config.yaml
n_layer: 12
d_model: 576
n_head: 9
n_kv_head: 9
head_dim: 64
d_mlp: 2304
vocab_size: 37492
activation: "tanh_gelu"
norm: "layernorm"
norm_place: "pre"
norm_eps: 1e-06
positions: "learned"
qk_norm: false
attn_scale: 0.125
bias: "all"
tie_embeddings: true
parallel_block: false
init: "uniform"
init_std_qkv: 0.0177
init_std_o: 0.0
init_std_up: 0.0177
init_std_down: 0.0
optimizer: "adam_variant"
lr: 0.000719
lr_mult_up: 0.876
beta1: 0.9
beta2: 0.95
lr_head: 0.00471
grad_clip: 0.5
warmup_steps: 212
schedule: "wsd"
decay_fraction: 0.833
decay_shape: "linear"
final_lr_fraction: 0.0
batch_tokens: 262144
seq_len: 384
doc_mask: true
z_loss: 0.0001
train_tokens: 1307000000
steps: 4986
dataset: "wikipedia_en"
Each number is 50 + 15 x the weight over its row's rms, rounded and kept within 0 to 99. Layers, rows and columns count from 0. The size before them is the row's rms in percent of the matrix's.

# down: layer 2 MLP down (transposed), 2304x576, rms 0.0168, rows 1134-1169, columns 384-479
# up: layer 2 MLP up, 2304x576, rms 0.0223, rows 1135-1170, columns 384-479
down1134 076:52 58 78 41 31 39 29 58 47 52 51 54 61 62 37 79 35 62 37 61 82 64 62 51 49 40 72 62 62 54 27 56 43 55 52 49 42 66 58 61 61 18 55 86 48 53 56 62 28 47 56 56 44 32 57 61 34 46 55 40 54 46 50 61 83 78 28 43 31 59 52 67 56 36 37 58 55 40 76 45 36 38 46 30 47 42 40 52 31 68 52 69 72 34 33 18
up1135 108:49 64 62 48 46 15 63 71 38 55 42 79 68 55 54 34 69 31 66 35 48 56 56 16 22 66 77 28 39 36 58 36 46 33 69 46 73 41 45 51 56 69 52 56 70 47 78 55 43 49 66 30 45 12 48 51 18 58 55 41 54 47 44 50 50 45 35 26 60 42 59 45 38 47 25 34 38 48 33 22 62 64 69 51 27 73 77 77 47 50 35 41 75 68 50 38
down1135 121:62 52 35 45 47 64 49 62 80 49 56 48 50 41 29 24 61 65 41 63 57 29 43 48 47 45 52 61 63 57 57 77 66 59 49 69 36 42 48 52 44 43 68 44 54 69 29 49 51 52 62 30 58 49 46 43 40 32 70 57 31 59 31 48 57 45 62 64 52 48 57 44 54 46 56 36 45 79 59 59 49 37 45 48 47 32 29 56 49 60 58 68 73 33 48 44
up1136 108:66 35 50 41 27 72 48 43 41 52 59 41 39 74 48 37 32 07 41 61 30 63 36 33 41 38 44 64 39 63 66 38 60 49 53 57 71 03 41 33 38 46 53 57 61 66 46 48 46 37 34 48 36 54 59 50 46 57 31 39 26 56 41 72 49 54 58 58 53 36 77 40 39 44 29 52 39 18 40 39 41 31 67 55 57 69 56 42 52 52 85 37 80 42 46 66
down1136 100:62 48 88 33 21 09 29 38 49 50 78 38 57 33 36 39 68 52 73 51 53 58 29 17 47 44 58 58 44 64 53 39 55 59 48 67 70 42 37 63 36 55 55 62 57 32 48 52 49 18 45 74 56 38 21 49 69 46 38 37 54 54 49 88 56 61 39 39 57 26 61 73 70 28 46 33 52 45 70 27 74 57 47 34 60 74 52 35 52 75 27 60 44 55 52 65
up1137 110:39 40 47 46 34 47 58 42 44 41 79 38 47 70 59 59 65 35 59 66 70 58 35 55 54 21 25 15 10 25 76 47 33 50 36 49 69 52 53 30 63 31 28 47 48 72 48 48 45 51 80 31 52 55 24 45 47 54 28 38 36 37 12 62 84 28 39 77 41 44 65 70 44 42 37 53 66 60 68 44 29 32 72 59 24 49 73 65 39 51 47 24 43 75 52 66
down1137 102:60 57 70 34 27 53 73 39 47 31 42 39 47 30 58 49 75 63 45 64 72 71 56 53 45 46 32 43 67 24 68 47 52 57 43 59 70 58 56 43 37 54 33 48 43 57 61 48 49 47 71 50 57 77 56 46 83 78 56 45 62 52 41 36 59 51 48 83 64 51 52 42 53 66 63 42 33 46 41 48 31 54 52 38 41 43 50 35 38 48 50 46 15 49 70 61
up1138 048:99 55 54 48 42 52 51 62 49 50 35 61 47 31 72 32 61 42 60 72 46 57 37 60 44 66 33 20 30 46 36 37 85 54 56 48 73 46 34 31 48 61 49 51 43 45 49 56 52 59 62 32 87 50 11 55 53 54 70 32 46 46 51 27 72 39 27 49 43 66 69 62 57 36 53 38 83 30 48 28 35 60 53 66 55 57 47 47 41 48 18 30 61 63 64 54
down1138 037:02 50 52 40 74 57 43 26 56 49 62 39 22 51 29 68 36 70 40 30 58 47 63 67 54 29 63 50 45 54 30 56 37 38 31 75 47 36 60 49 75 37 41 27 31 54 45 53 32 48 61 50 36 47 77 38 42 63 48 67 47 58 57 46 32 70 49 43 65 33 26 48 25 45 68 61 29 65 67 61 80 41 50 43 63 36 30 54 50 64 84 77 38 59 32 62
up1139 112:74 62 53 62 42 37 16 47 53 59 41 57 41 41 61 52 62 56 49 47 30 44 50 36 35 48 53 31 34 36 38 46 43 49 56 52 39 44 49 41 28 66 28 72 37 11 35 51 34 67 55 53 69 58 50 53 60 69 56 32 54 38 61 32 47 62 56 52 55 53 41 33 24 39 63 40 43 52 58 43 37 66 49 54 49 51 66 52 42 17 19 36 32 50 61 52
down1139 105:40 58 67 44 33 56 44 60 52 67 71 65 44 35 30 47 17 48 34 59 71 58 29 43 61 47 53 40 41 53 83 63 48 49 13 65 67 40 52 58 49 37 47 71 36 40 37 50 51 64 38 73 44 18 56 48 34 59 58 67 60 47 57 57 48 46 72 77 45 52 31 62 39 60 26 51 46 33 74 49 54 73 50 67 59 79 59 38 45 48 37 86 43 52 48 62
up1140 101:43 56 44 48 34 46 28 55 58 79 27 60 77 68 55 38 70 69 74 75 42 59 71 41 73 36 46 64 19 38 59 25 46 47 62 46 58 49 53 58 52 37 31 33 33 68 77 30 63 65 50 63 43 29 32 68 73 64 27 30 47 26 44 64 47 65 31 30 29 35 79 48 20 15 44 43 48 47 18 57 63 70 44 54 53 36 57 49 36 81 50 37 38 42 50 38
down1140 113:43 57 60 77 57 81 58 34 48 53 48 28 48 92 57 61 60 46 54 58 48 51 28 39 77 40 31 53 43 67 32 54 34 58 75 45 64 48 57 49 46 55 59 51 27 50 60 52 43 36 34 55 45 41 54 60 51 76 59 53 77 50 46 59 49 56 53 48 53 56 41 56 60 54 60 54 25 71 62 50 29 43 58 38 65 42 42 38 73 48 46 39 43 42 52 51
up1141 111:43 43 45 31 41 57 53 33 55 11 55 60 75 49 61 53 49 50 63 50 52 59 46 33 21 54 40 36 56 45 39 58 45 64 57 50 28 47 46 41 35 72 68 38 83 39 41 64 51 24 57 49 75 49 42 35 24 42 47 42 34 40 42 36 82 46 34 49 52 47 81 39 58 45 48 66 48 46 51 33 62 55 67 29 56 52 70 70 58 60 42 45 46 31 86 48
down1141 120:48 25 39 52 51 54 35 77 62 45 75 48 71 54 61 16 58 32 47 52 38 34 40 62 25 45 40 33 52 55 56 58 22 26 59 99 48 42 52 29 47 17 57 71 68 39 72 21 67 59 21 52 57 32 42 26 43 62 57 50 50 53 60 47 42 37 40 57 60 46 56 47 56 63 42 46 49 37 48 37 52 49 36 42 37 42 22 30 40 72 40 47 62 44 34 46
up1142 098:54 42 31 36 58 30 42 48 56 36 37 35 70 47 41 28 46 42 45 57 50 52 45 38 31 43 67 61 80 74 50 76 55 51 46 68 30 37 41 55 63 67 43 52 63 17 32 44 45 41 51 43 54 66 56 44 59 52 49 44 27 35 59 67 54 61 42 57 51 60 72 67 49 67 20 39 43 66 40 36 49 65 41 61 55 38 56 53 24 66 42 53 58 55 55 66
down1142 112:45 56 51 45 45 53 62 28 52 62 61 45 57 49 32 71 86 40 42 53 69 43 60 65 67 68 50 46 47 40 40 30 33 30 58 23 42 34 69 64 27 37 64 23 48 53 76 57 55 52 29 49 54 52 37 42 87 43 72 35 55 56 60 34 60 53 33 52 41 75 24 42 65 40 56 54 54 53 39 57 41 64 19 39 13 61 63 55 15 41 52 51 74 29 03 39
up1143 049:35 58 34 32 42 30 36 39 34 46 70 70 67 49 52 73 61 61 64 43 65 31 59 58 35 35 63 51 49 41 53 57 52 16 63 67 42 27 74 58 82 31 58 58 71 72 55 22 47 66 61 38 41 68 51 64 56 21 25 42 54 49 53 53 50 46 51 27 47 38 40 38 42 56 38 45 22 46 73 46 55 23 57 41 32 85 33 31 46 80 52 25 53 61 39 46
down1143 036:64 39 63 67 34 70 66 42 39 54 49 12 56 42 50 71 23 33 26 42 52 96 53 49 72 44 56 73 72 69 37 40 45 68 70 41 54 67 21 72 37 77 34 50 52 32 44 68 46 34 43 65 44 36 61 30 39 59 52 23 55 72 51 48 33 53 63 73 73 43 50 55 77 61 63 54 72 32 38 64 48 99 24 63 51 36 55 34 51 44 26 60 41 41 57 25
up1144 117:83 39 72 53 58 49 54 61 53 39 47 37 32 63 54 56 47 56 45 56 37 57 75 59 24 28 44 47 60 45 58 58 29 63 32 30 52 22 47 47 67 54 41 53 60 30 63 54 52 52 44 73 64 77 60 51 47 71 51 37 40 48 18 57 55 46 60 29 53 52 75 12 42 54 32 40 63 46 51 65 29 58 56 32 41 33 49 58 38 46 25 49 20 53 49 47
down1144 129:59 75 29 47 51 55 45 50 55 54 46 38 73 42 82 57 38 70 50 51 44 63 16 23 58 52 70 43 60 47 57 64 31 49 39 62 66 30 80 37 70 52 53 33 19 58 35 37 41 61 73 52 71 54 49 72 45 78 60 70 17 47 42 15 67 60 47 54 34 38 42 40 50 37 40 53 31 56 34 59 70 28 60 50 65 25 64 67 75 54 49 59 36 46 55 60
up1145 110:32 61 33 36 58 68 40 64 53 57 55 47 38 55 55 47 37 55 29 31 52 52 50 48 54 48 38 73 46 58 72 49 35 73 40 39 24 48 32 35 42 47 32 49 43 35 58 49 56 40 36 54 51 47 54 45 28 65 50 37 13 39 45 17 33 53 59 30 47 57 66 49 67 39 19 41 49 45 57 33 50 55 66 62 39 66 52 51 41 35 61 83 65 44 48 46
down1145 118:60 63 55 64 48 37 19 24 43 50 50 30 00 58 50 63 50 41 39 36 62 39 68 54 56 62 56 65 52 59 49 49 62 45 51 51 46 65 34 51 39 62 69 53 53 42 82 56 69 47 55 80 80 18 48 48 69 48 34 73 53 37 53 67 48 37 45 60 56 36 44 31 60 55 49 50 44 59 22 15 50 34 72 00 24 43 57 45 47 31 29 58 35 36 48 33
up1146 060:71 60 39 54 45 44 64 41 79 61 40 63 64 62 35 57 62 71 37 62 59 80 52 26 35 72 54 75 48 61 46 55 36 38 37 64 54 66 54 37 17 70 28 54 73 63 42 29 31 56 42 34 65 61 43 80 60 47 41 58 44 55 35 64 16 39 72 50 11 23 56 36 21 36 60 51 51 31 30 36 39 54 42 60 48 44 64 45 59 70 66 49 62 61 47 25
down1146 045:54 52 53 28 40 52 22 56 62 43 64 40 66 51 59 77 20 55 63 62 39 52 43 51 64 40 50 71 59 13 61 52 54 53 61 26 38 51 59 77 70 37 43 68 41 61 44 71 38 42 52 70 39 67 48 33 36 37 44 48 46 63 55 67 71 39 44 82 79 64 25 54 69 65 73 91 29 54 58 63 78 53 79 25 40 68 58 76 47 56 63 59 54 59 43 63
up1147 113:28 44 36 31 53 60 39 43 70 36 30 63 45 47 49 39 49 37 92 28 51 64 61 61 19 53 57 59 59 62 67 32 60 59 22 20 67 59 04 28 75 51 73 47 50 34 59 39 46 45 47 46 62 50 39 48 52 30 49 28 30 68 62 53 47 41 50 35 45 69 75 34 55 24 45 38 70 61 83 51 61 44 33 50 31 70 72 47 37 49 59 70 48 63 55 74
down1147 101:64 78 27 41 65 64 29 44 54 33 32 45 68 66 61 47 66 60 39 53 24 50 62 48 41 81 71 40 62 68 64 33 33 60 52 50 73 51 29 28 44 45 45 37 59 30 42 68 61 46 56 43 29 58 60 05 69 33 33 78 86 52 23 70 30 59 58 66 40 39 22 21 43 40 57 60 58 47 40 43 30 60 57 58 30 53 61 57 45 25 50 61 26 67 68 43
up1148 104:55 49 68 55 33 65 41 46 58 15 67 51 71 40 45 59 65 64 59 28 47 65 62 45 70 40 41 08 55 37 23 66 53 72 53 87 56 17 40 45 57 60 28 60 54 49 35 28 33 59 45 30 51 61 44 44 40 39 53 37 64 47 53 55 40 56 42 44 30 26 56 28 48 51 73 47 62 54 17 51 34 33 65 67 44 43 50 43 52 57 61 41 46 53 68 54
down1148 088:43 46 72 43 52 48 33 26 41 77 63 39 44 82 74 50 48 56 54 63 31 26 58 33 40 73 44 61 39 67 74 61 42 30 53 71 86 51 35 71 26 70 39 70 56 45 42 27 61 40 61 82 31 37 38 42 47 45 63 63 79 15 64 47 65 66 49 68 33 38 24 45 44 66 47 51 66 50 56 41 60 36 32 42 54 69 41 40 63 43 39 50 35 58 33 68
up1149 107:35 67 56 84 37 72 38 68 52 46 33 49 45 48 30 42 41 42 32 29 40 47 36 29 29 28 78 50 63 64 31 44 67 46 66 63 70 27 55 60 53 59 18 40 66 56 49 34 48 46 50 60 52 71 57 65 52 40 37 29 05 52 54 83 60 66 40 60 60 66 61 58 39 38 50 52 73 38 48 47 46 45 47 43 61 51 36 34 34 57 47 62 63 73 65 40
down1149 097:45 54 63 37 61 54 21 45 67 64 70 47 41 47 50 58 56 65 41 38 45 47 62 53 48 15 41 59 45 60 13 52 60 47 39 40 51 28 66 67 63 41 33 65 34 31 30 64 63 88 45 69 60 54 16 72 89 41 37 40 50 64 46 26 56 65 47 43 43 33 49 49 44 74 52 51 31 51 63 37 61 55 71 65 68 18 58 48 62 42 53 62 36 53 53 19
up1150 091:70 25 55 48 54 48 74 50 49 40 58 32 69 30 32 64 31 39 56 27 34 41 46 47 66 48 51 34 26 34 75 78 51 44 54 36 52 53 46 58 63 97 35 44 45 76 47 57 49 66 53 45 75 50 31 57 40 39 55 60 49 46 44 60 75 41 56 63 45 35 85 38 57 51 51 62 60 35 36 60 49 49 76 73 25 28 30 62 38 74 37 51 46 29 56 51
down1150 098:16 56 69 37 46 45 27 54 47 49 58 28 36 49 24 45 61 59 44 59 63 56 31 54 38 61 79 45 51 42 53 38 54 61 54 73 39 46 65 52 60 44 35 44 50 78 51 35 59 35 55 34 78 66 67 57 72 46 68 32 69 42 72 54 49 57 55 62 51 69 18 68 68 52 57 78 58 44 46 38 57 27 43 67 51 52 47 64 56 59 57 56 51 73 37 28
up1151 109:19 34 50 52 53 52 53 50 43 61 56 34 65 30 39 33 44 41 31 52 29 44 42 53 64 43 62 45 46 52 55 49 44 27 32 54 63 62 56 49 70 37 58 47 59 62 69 31 44 45 45 45 56 73 42 59 42 52 33 44 36 57 66 70 35 27 48 67 48 26 49 59 71 33 59 42 48 34 66 46 51 53 76 78 26 70 60 22 35 50 47 44 27 63 54 60
down1151 101:23 39 66 33 75 50 28 38 54 33 53 38 23 35 39 57 62 33 61 36 59 45 36 44 49 59 23 56 58 53 45 73 24 56 41 65 50 33 60 62 50 62 44 41 46 52 49 63 48 45 48 42 47 43 64 35 33 39 51 68 51 86 53 39 36 48 41 67 35 63 32 24 50 59 70 41 40 27 64 48 52 47 52 42 62 52 48 35 53 44 56 76 49 59 62 33
up1152 113:43 66 15 43 34 49 69 43 52 58 71 33 65 84 48 39 30 24 43 24 38 55 14 60 57 60 36 47 29 25 70 08 51 55 60 49 44 56 58 25 38 54 24 35 35 69 57 69 49 07 44 53 96 59 38 32 21 47 48 33 29 53 28 63 65 39 72 59 71 29 66 54 49 50 57 53 56 40 49 39 42 65 46 37 33 71 54 52 68 52 71 59 46 32 56 52
down1152 107:29 49 55 56 57 57 81 32 51 58 89 35 75 50 46 30 59 62 57 30 62 43 23 20 63 42 27 56 46 51 43 25 53 47 45 64 61 57 70 77 51 61 73 53 26 57 53 56 56 38 72 40 65 67 62 45 28 43 74 62 49 71 63 76 52 48 72 35 64 47 32 53 38 80 22 25 24 43 45 52 36 47 59 31 74 49 36 57 48 56 00 57 56 47 44 47
up1153 091:53 42 18 45 27 36 58 74 67 69 60 46 51 33 57 44 38 39 43 55 51 47 57 56 47 47 31 48 32 68 68 56 21 83 45 56 47 45 43 70 42 28 68 31 55 59 42 45 53 43 91 50 41 79 41 39 70 68 61 72 42 23 47 17 48 44 67 66 48 59 51 56 27 68 34 66 39 46 51 44 33 71 54 54 33 50 46 33 50 43 48 76 70 39 71 79
down1153 075:49 61 99 36 46 77 35 37 69 43 90 60 68 47 48 46 57 38 54 66 41 30 67 65 44 25 43 70 65 59 64 63 47 35 14 60 64 65 41 47 37 42 64 62 34 42 44 47 40 35 37 64 64 44 43 34 52 60 46 56 68 60 67 30 37 52 48 35 52 69 63 67 63 57 75 57 76 24 47 62 69 74 57 46 49 43 51 34 64 17 72 40 38 35 33 39
up1154 049:46 52 44 52 14 69 66 47 39 54 58 62 70 25 34 76 36 46 62 44 44 36 40 64 48 48 26 57 29 81 35 21 45 53 47 38 49 51 66 77 49 35 35 60 52 66 61 62 28 66 43 41 30 50 28 20 35 50 46 26 49 61 45 52 70 31 48 65 19 29 58 40 54 36 72 58 69 19 54 28 73 66 51 53 46 56 43 66 57 64 36 85 55 88 56 52
down1154 037:31 52 60 61 81 29 21 40 45 57 35 49 52 67 38 55 35 56 39 19 85 63 60 57 59 39 55 64 77 53 49 64 38 50 47 63 64 66 51 36 64 53 99 51 83 50 50 59 59 45 36 42 42 43 78 49 40 41 44 63 39 52 67 60 31 56 69 41 53 37 30 48 49 65 44 36 29 61 68 37 58 49 36 50 74 39 56 35 46 50 67 54 49 45 51 57
up1155 109:19 54 31 44 39 59 44 50 52 66 58 31 43 64 60 46 56 41 69 45 52 77 51 62 20 50 15 63 63 65 49 41 62 50 47 24 71 22 35 44 61 45 24 58 72 48 47 35 53 23 47 41 29 61 24 41 64 62 49 43 34 23 35 42 51 52 47 91 41 34 81 49 22 77 65 53 81 82 40 49 58 41 46 53 36 36 81 31 34 62 60 52 48 67 36 72
down1155 123:25 41 43 69 31 56 91 32 54 39 44 41 39 41 27 49 53 47 62 63 45 43 63 46 62 52 43 42 61 34 55 51 74 43 45 36 64 37 64 59 54 63 48 42 45 53 29 70 74 63 51 52 59 44 56 58 79 52 58 37 46 26 43 80 65 61 35 83 43 39 63 35 54 23 61 50 59 64 52 59 52 37 45 56 39 46 70 40 64 43 57 46 36 52 47 54
up1156 105:42 64 25 47 48 28 41 56 62 37 45 45 65 59 11 45 31 51 49 44 31 62 68 49 19 27 84 56 56 35 52 30 38 25 55 59 45 36 59 35 59 48 42 50 45 25 59 60 46 14 40 36 45 89 46 65 67 48 41 65 76 27 62 53 74 29 48 78 34 49 83 56 57 76 57 59 49 38 62 40 38 80 27 50 42 51 52 52 41 26 47 56 38 58 56 59
down1156 108:55 59 57 51 29 52 45 59 41 60 58 71 49 39 61 60 42 74 60 60 63 75 50 60 61 46 57 54 55 32 53 30 53 57 66 53 47 34 41 54 39 42 61 59 45 73 80 59 68 41 33 62 74 78 59 57 49 49 64 64 59 45 36 66 67 62 35 55 48 70 40 51 25 63 47 59 48 48 41 53 36 30 50 50 35 61 47 16 48 60 70 31 47 67 19 73
up1157 112:70 69 20 64 69 46 62 32 38 49 61 50 65 52 66 59 45 11 79 49 18 44 50 70 26 61 51 65 42 58 61 56 63 39 47 33 67 61 31 23 48 58 39 42 56 34 55 45 35 50 71 36 63 31 57 47 30 39 29 31 54 54 32 78 98 63 62 50 56 81 69 30 35 46 39 60 78 46 41 56 61 73 68 30 44 62 73 46 65 54 30 79 59 62 68 42
down1157 114:22 63 70 75 41 38 30 49 44 46 54 46 58 65 33 33 66 79 58 70 53 73 44 50 69 53 57 34 51 80 18 53 39 32 48 36 66 66 65 52 68 41 77 55 40 58 18 38 44 44 53 59 68 28 57 30 50 41 68 55 61 62 65 53 52 50 57 75 69 40 43 57 45 64 53 66 37 39 35 23 49 36 59 44 72 32 72 62 66 50 57 49 64 35 54 15
up1158 118:59 28 59 53 39 41 28 73 41 52 17 57 52 29 28 38 60 66 66 43 49 44 44 65 68 43 58 50 48 39 57 29 51 28 48 60 15 36 68 79 62 23 58 54 65 51 35 31 54 48 50 65 57 73 66 28 23 30 37 63 54 64 34 39 72 58 72 85 47 44 65 32 32 33 39 22 77 26 41 54 22 74 65 38 42 58 56 42 61 34 26 59 53 44 62 78
down1158 125:61 50 58 49 36 42 43 76 41 51 58 62 52 24 30 71 75 79 46 52 55 48 38 47 36 54 49 44 78 69 63 29 60 40 42 45 59 38 54 42 54 35 55 59 38 23 44 68 58 58 53 64 50 33 65 51 36 48 83 57 42 81 43 56 16 42 59 41 50 40 46 64 56 43 40 35 58 42 81 47 24 61 51 36 52 69 36 77 53 67 53 77 43 20 23 59
up1159 099:54 48 50 64 45 61 54 41 50 49 55 52 46 59 24 52 41 40 76 73 44 41 52 71 45 32 28 45 34 55 77 56 22 46 33 57 38 57 54 55 46 35 20 53 39 56 74 53 57 33 43 40 70 59 56 40 68 27 56 60 40 53 62 50 80 64 48 67 35 39 65 74 74 17 69 58 46 27 47 60 45 60 48 76 48 33 61 81 25 41 48 43 36 56 39 69
down1159 100:66 27 59 18 16 72 34 43 53 52 54 61 60 48 05 20 57 53 40 56 56 51 33 29 33 37 51 40 31 99 55 39 57 27 36 23 69 52 46 76 56 49 31 59 35 70 59 52 55 69 63 26 76 44 35 36 63 44 46 45 38 38 49 60 60 54 54 55 70 61 61 91 27 57 62 53 50 52 15 48 31 40 39 58 43 40 49 69 57 70 70 62 48 43 70 58
up1160 116:51 33 43 36 37 74 21 30 50 32 39 34 34 49 83 51 64 64 56 52 11 64 48 37 28 28 66 36 71 71 30 14 50 38 14 35 51 26 44 47 92 46 62 56 68 57 54 09 53 68 32 36 34 74 33 42 55 30 52 35 58 54 54 57 36 63 53 55 36 40 68 10 49 48 38 39 64 70 18 70 48 53 45 53 57 60 72 25 45 47 52 46 68 47 52 78
down1160 125:38 83 49 34 67 68 36 37 51 58 52 52 50 72 30 56 14 20 33 44 30 57 65 29 41 46 81 42 73 69 44 46 34 47 61 19 44 44 42 14 61 50 46 56 58 72 21 69 40 59 17 20 21 45 42 64 60 59 38 43 70 63 66 46 72 55 56 75 64 41 37 64 53 67 62 42 44 33 64 34 39 55 34 42 49 15 58 53 46 57 33 55 59 59 67 78
up1161 095:48 38 23 65 46 10 80 44 60 35 79 41 56 48 29 24 49 62 59 47 63 43 51 63 46 63 48 59 29 74 45 39 42 23 68 50 53 54 09 49 36 72 20 39 51 63 46 56 29 48 55 51 20 38 65 68 66 54 62 44 56 40 56 49 39 55 04 43 71 76 55 59 65 50 31 57 48 30 63 63 30 99 33 49 52 69 51 28 29 43 59 60 62 59 53 61
down1161 088:37 27 70 49 23 51 63 55 58 62 47 72 56 43 65 47 48 68 49 65 49 29 66 38 53 54 56 44 49 47 49 30 65 53 76 55 34 76 73 50 46 58 37 77 60 66 60 83 70 48 27 36 77 83 75 62 32 56 63 75 41 66 26 18 56 57 35 71 54 20 30 48 47 46 15 58 38 49 42 40 50 24 26 71 45 63 43 71 29 50 37 68 52 43 48 61
up1162 116:55 42 23 12 53 53 16 37 49 66 45 31 68 57 42 30 58 42 59 43 61 51 45 45 53 46 40 27 59 14 44 32 27 63 29 61 40 46 53 59 54 55 50 37 80 41 33 67 59 57 73 43 44 42 43 42 47 56 34 58 31 63 64 42 55 52 43 62 12 52 68 72 59 54 30 59 55 57 52 14 55 53 40 56 27 73 73 42 61 44 53 55 29 69 77 74
down1162 128:80 72 22 49 31 46 38 49 52 42 57 69 47 30 26 31 15 57 36 22 54 55 55 33 43 64 71 24 29 36 69 16 65 41 61 55 40 51 71 52 17 61 48 57 58 44 48 58 28 52 67 50 46 65 73 31 61 60 52 40 56 48 50 54 29 90 39 21 21 46 56 75 29 36 52 29 60 55 39 79 42 63 32 64 57 39 74 68 78 28 33 57 55 49 20 28
up1163 109:59 33 28 52 69 57 50 64 50 58 50 42 66 69 43 64 50 65 45 48 57 53 55 48 36 53 28 38 48 27 46 40 25 64 44 18 24 24 39 43 60 44 56 39 87 64 53 47 43 42 64 45 45 78 48 30 36 39 52 42 63 42 65 46 64 54 44 47 57 51 61 55 34 39 51 62 62 53 33 29 38 42 73 81 55 53 56 35 51 45 45 58 49 68 60 75
down1163 091:68 58 50 47 30 38 28 63 24 66 50 39 60 54 60 54 56 55 65 32 23 55 47 45 59 54 46 40 40 55 52 59 51 71 40 45 28 71 45 46 61 65 34 38 58 65 61 46 35 65 39 59 57 35 53 45 52 60 59 57 23 41 45 41 35 56 49 57 57 50 62 59 56 40 69 38 58 47 65 60 66 44 48 63 49 59 29 46 40 50 49 57 42 49 46 37
up1164 093:47 33 43 84 44 49 25 48 24 60 45 26 72 36 52 64 60 38 33 23 21 91 44 31 72 23 53 45 33 43 23 46 41 43 10 56 38 33 65 45 52 56 51 63 48 54 53 48 59 61 35 32 50 52 44 46 39 59 68 53 56 65 68 40 45 27 55 42 42 41 67 64 57 51 57 36 40 36 43 17 26 54 58 70 41 38 56 39 60 33 31 62 39 78 52 44
down1164 070:64 43 43 54 56 60 68 61 59 43 26 36 39 28 58 37 64 17 46 45 83 56 39 19 68 56 71 47 55 59 53 55 40 43 39 31 44 39 65 59 50 29 41 52 42 47 34 83 45 60 36 31 42 43 53 41 47 53 36 24 43 46 53 28 76 50 62 76 46 48 90 74 50 61 66 71 44 66 41 72 69 28 61 61 54 54 34 44 56 43 23 23 69 36 55 73
up1165 112:44 51 60 65 52 52 44 57 56 32 33 54 49 69 38 46 53 39 65 60 48 61 69 49 54 50 62 49 30 20 49 61 57 65 23 62 57 30 34 48 29 70 52 27 51 40 55 45 50 42 46 53 22 46 29 37 35 45 16 45 25 67 53 21 47 51 53 35 52 52 71 62 59 38 36 52 70 65 76 45 67 52 60 72 32 45 43 32 52 69 63 74 59 68 57 57
down1165 094:43 54 79 62 71 60 32 43 49 58 72 54 64 02 58 37 78 60 38 36 52 59 71 51 52 60 35 40 42 58 57 26 37 52 27 59 50 13 24 54 30 39 60 73 09 31 41 41 33 49 54 47 79 62 35 56 50 47 65 37 23 49 38 32 41 57 41 61 54 43 63 36 52 56 59 48 40 66 03 47 45 40 26 74 47 62 74 61 52 54 38 83 40 40 69 56
up1166 096:41 33 32 53 29 22 30 59 45 31 45 77 43 43 12 40 28 77 47 44 48 75 65 63 41 32 40 28 44 58 40 48 37 41 58 48 49 76 46 64 37 46 60 59 33 50 40 44 27 35 66 64 34 31 44 42 43 66 35 63 64 45 56 72 53 71 26 62 34 55 44 35 56 31 74 46 52 60 73 57 31 63 42 55 28 63 61 39 41 40 33 49 38 31 39 81
down1166 099:34 62 58 43 76 56 75 33 53 80 36 75 54 35 55 45 45 66 51 47 61 45 49 41 58 51 75 27 27 37 54 44 45 55 23 34 50 41 49 64 54 48 56 40 66 39 47 29 81 60 41 63 54 53 54 29 40 23 50 32 37 55 33 60 71 60 81 51 62 61 00 50 29 57 44 67 65 64 32 46 46 42 41 45 61 32 36 51 59 47 68 55 78 65 63 25
up1167 046:57 44 40 64 45 36 52 60 68 43 64 39 72 46 81 23 55 48 43 55 45 48 54 42 68 71 70 39 76 70 50 21 30 46 64 41 19 50 84 34 25 72 49 63 38 42 50 22 52 42 58 67 42 55 53 28 67 68 55 53 59 30 30 33 28 78 60 48 35 38 38 46 36 21 43 76 36 56 68 69 76 73 54 42 65 38 65 55 58 50 59 24 45 39 50 48
down1167 031:43 64 73 15 50 77 60 20 69 51 31 43 37 34 44 77 44 31 50 31 40 69 33 31 52 50 22 40 52 38 52 61 44 41 42 46 44 65 32 57 46 53 32 59 73 55 13 53 44 44 39 58 55 71 48 36 33 49 44 56 59 33 62 41 60 41 72 52 59 78 54 51 50 64 68 46 51 61 38 35 51 17 42 50 23 55 05 82 47 59 37 54 48 46 44 72
up1168 060:59 28 45 68 54 26 54 46 27 76 30 15 52 64 41 60 63 56 38 85 67 32 18 69 62 59 46 48 51 55 61 45 44 13 47 52 53 26 41 44 36 31 55 56 13 33 60 58 52 38 43 65 64 45 43 72 42 32 46 48 39 36 35 70 43 55 57 55 50 61 26 52 47 41 70 31 36 57 36 63 57 64 54 42 62 58 39 31 78 46 76 49 49 58 36 66
down1168 049:54 50 87 32 48 57 33 33 59 27 60 40 37 48 13 45 47 50 68 31 35 58 48 36 52 50 61 34 74 48 67 62 54 85 60 55 30 83 56 43 53 62 66 54 62 50 58 56 75 65 67 43 47 58 57 37 58 26 48 38 47 89 56 40 60 43 60 55 60 39 34 60 63 49 36 66 48 62 40 55 74 36 27 47 58 59 35 66 23 26 33 51 50 63 65 26
up1169 122:46 54 56 42 38 53 58 50 51 28 57 42 61 50 42 65 47 50 44 21 37 69 38 50 47 66 43 56 73 39 57 37 40 29 50 52 28 44 33 46 95 62 58 71 59 38 48 47 53 65 63 39 63 53 44 50 44 44 41 62 57 62 73 57 47 62 52 48 19 58 58 80 60 34 53 32 43 69 46 55 46 42 46 55 25 28 47 40 61 35 58 54 55 62 48 80
down1169 126:52 82 58 43 32 52 47 29 56 43 76 46 60 37 49 13 45 40 23 47 29 52 47 58 67 52 64 36 69 49 51 52 22 67 49 28 18 52 62 75 68 37 78 56 54 49 69 40 56 75 43 27 61 59 63 38 54 56 46 61 36 55 56 73 40 60 51 49 25 22 43 70 54 66 65 35 60 56 43 30 65 70 64 83 39 51 50 54 59 33 44 50 60 39 51 57
up1170 116:46 40 57 81 46 22 38 43 65 38 45 61 73 50 60 39 77 41 73 44 34 59 70 36 46 47 45 41 41 49 53 69 43 47 44 60 64 64 36 20 50 80 50 58 61 63 78 84 29 39 66 35 56 49 52 61 60 35 53 48 30 52 48 63 51 83 58 38 39 53 63 51 76 42 56 66 82 46 69 32 64 49 31 38 71 62 40 44 37 42 48 45 19 33 38 46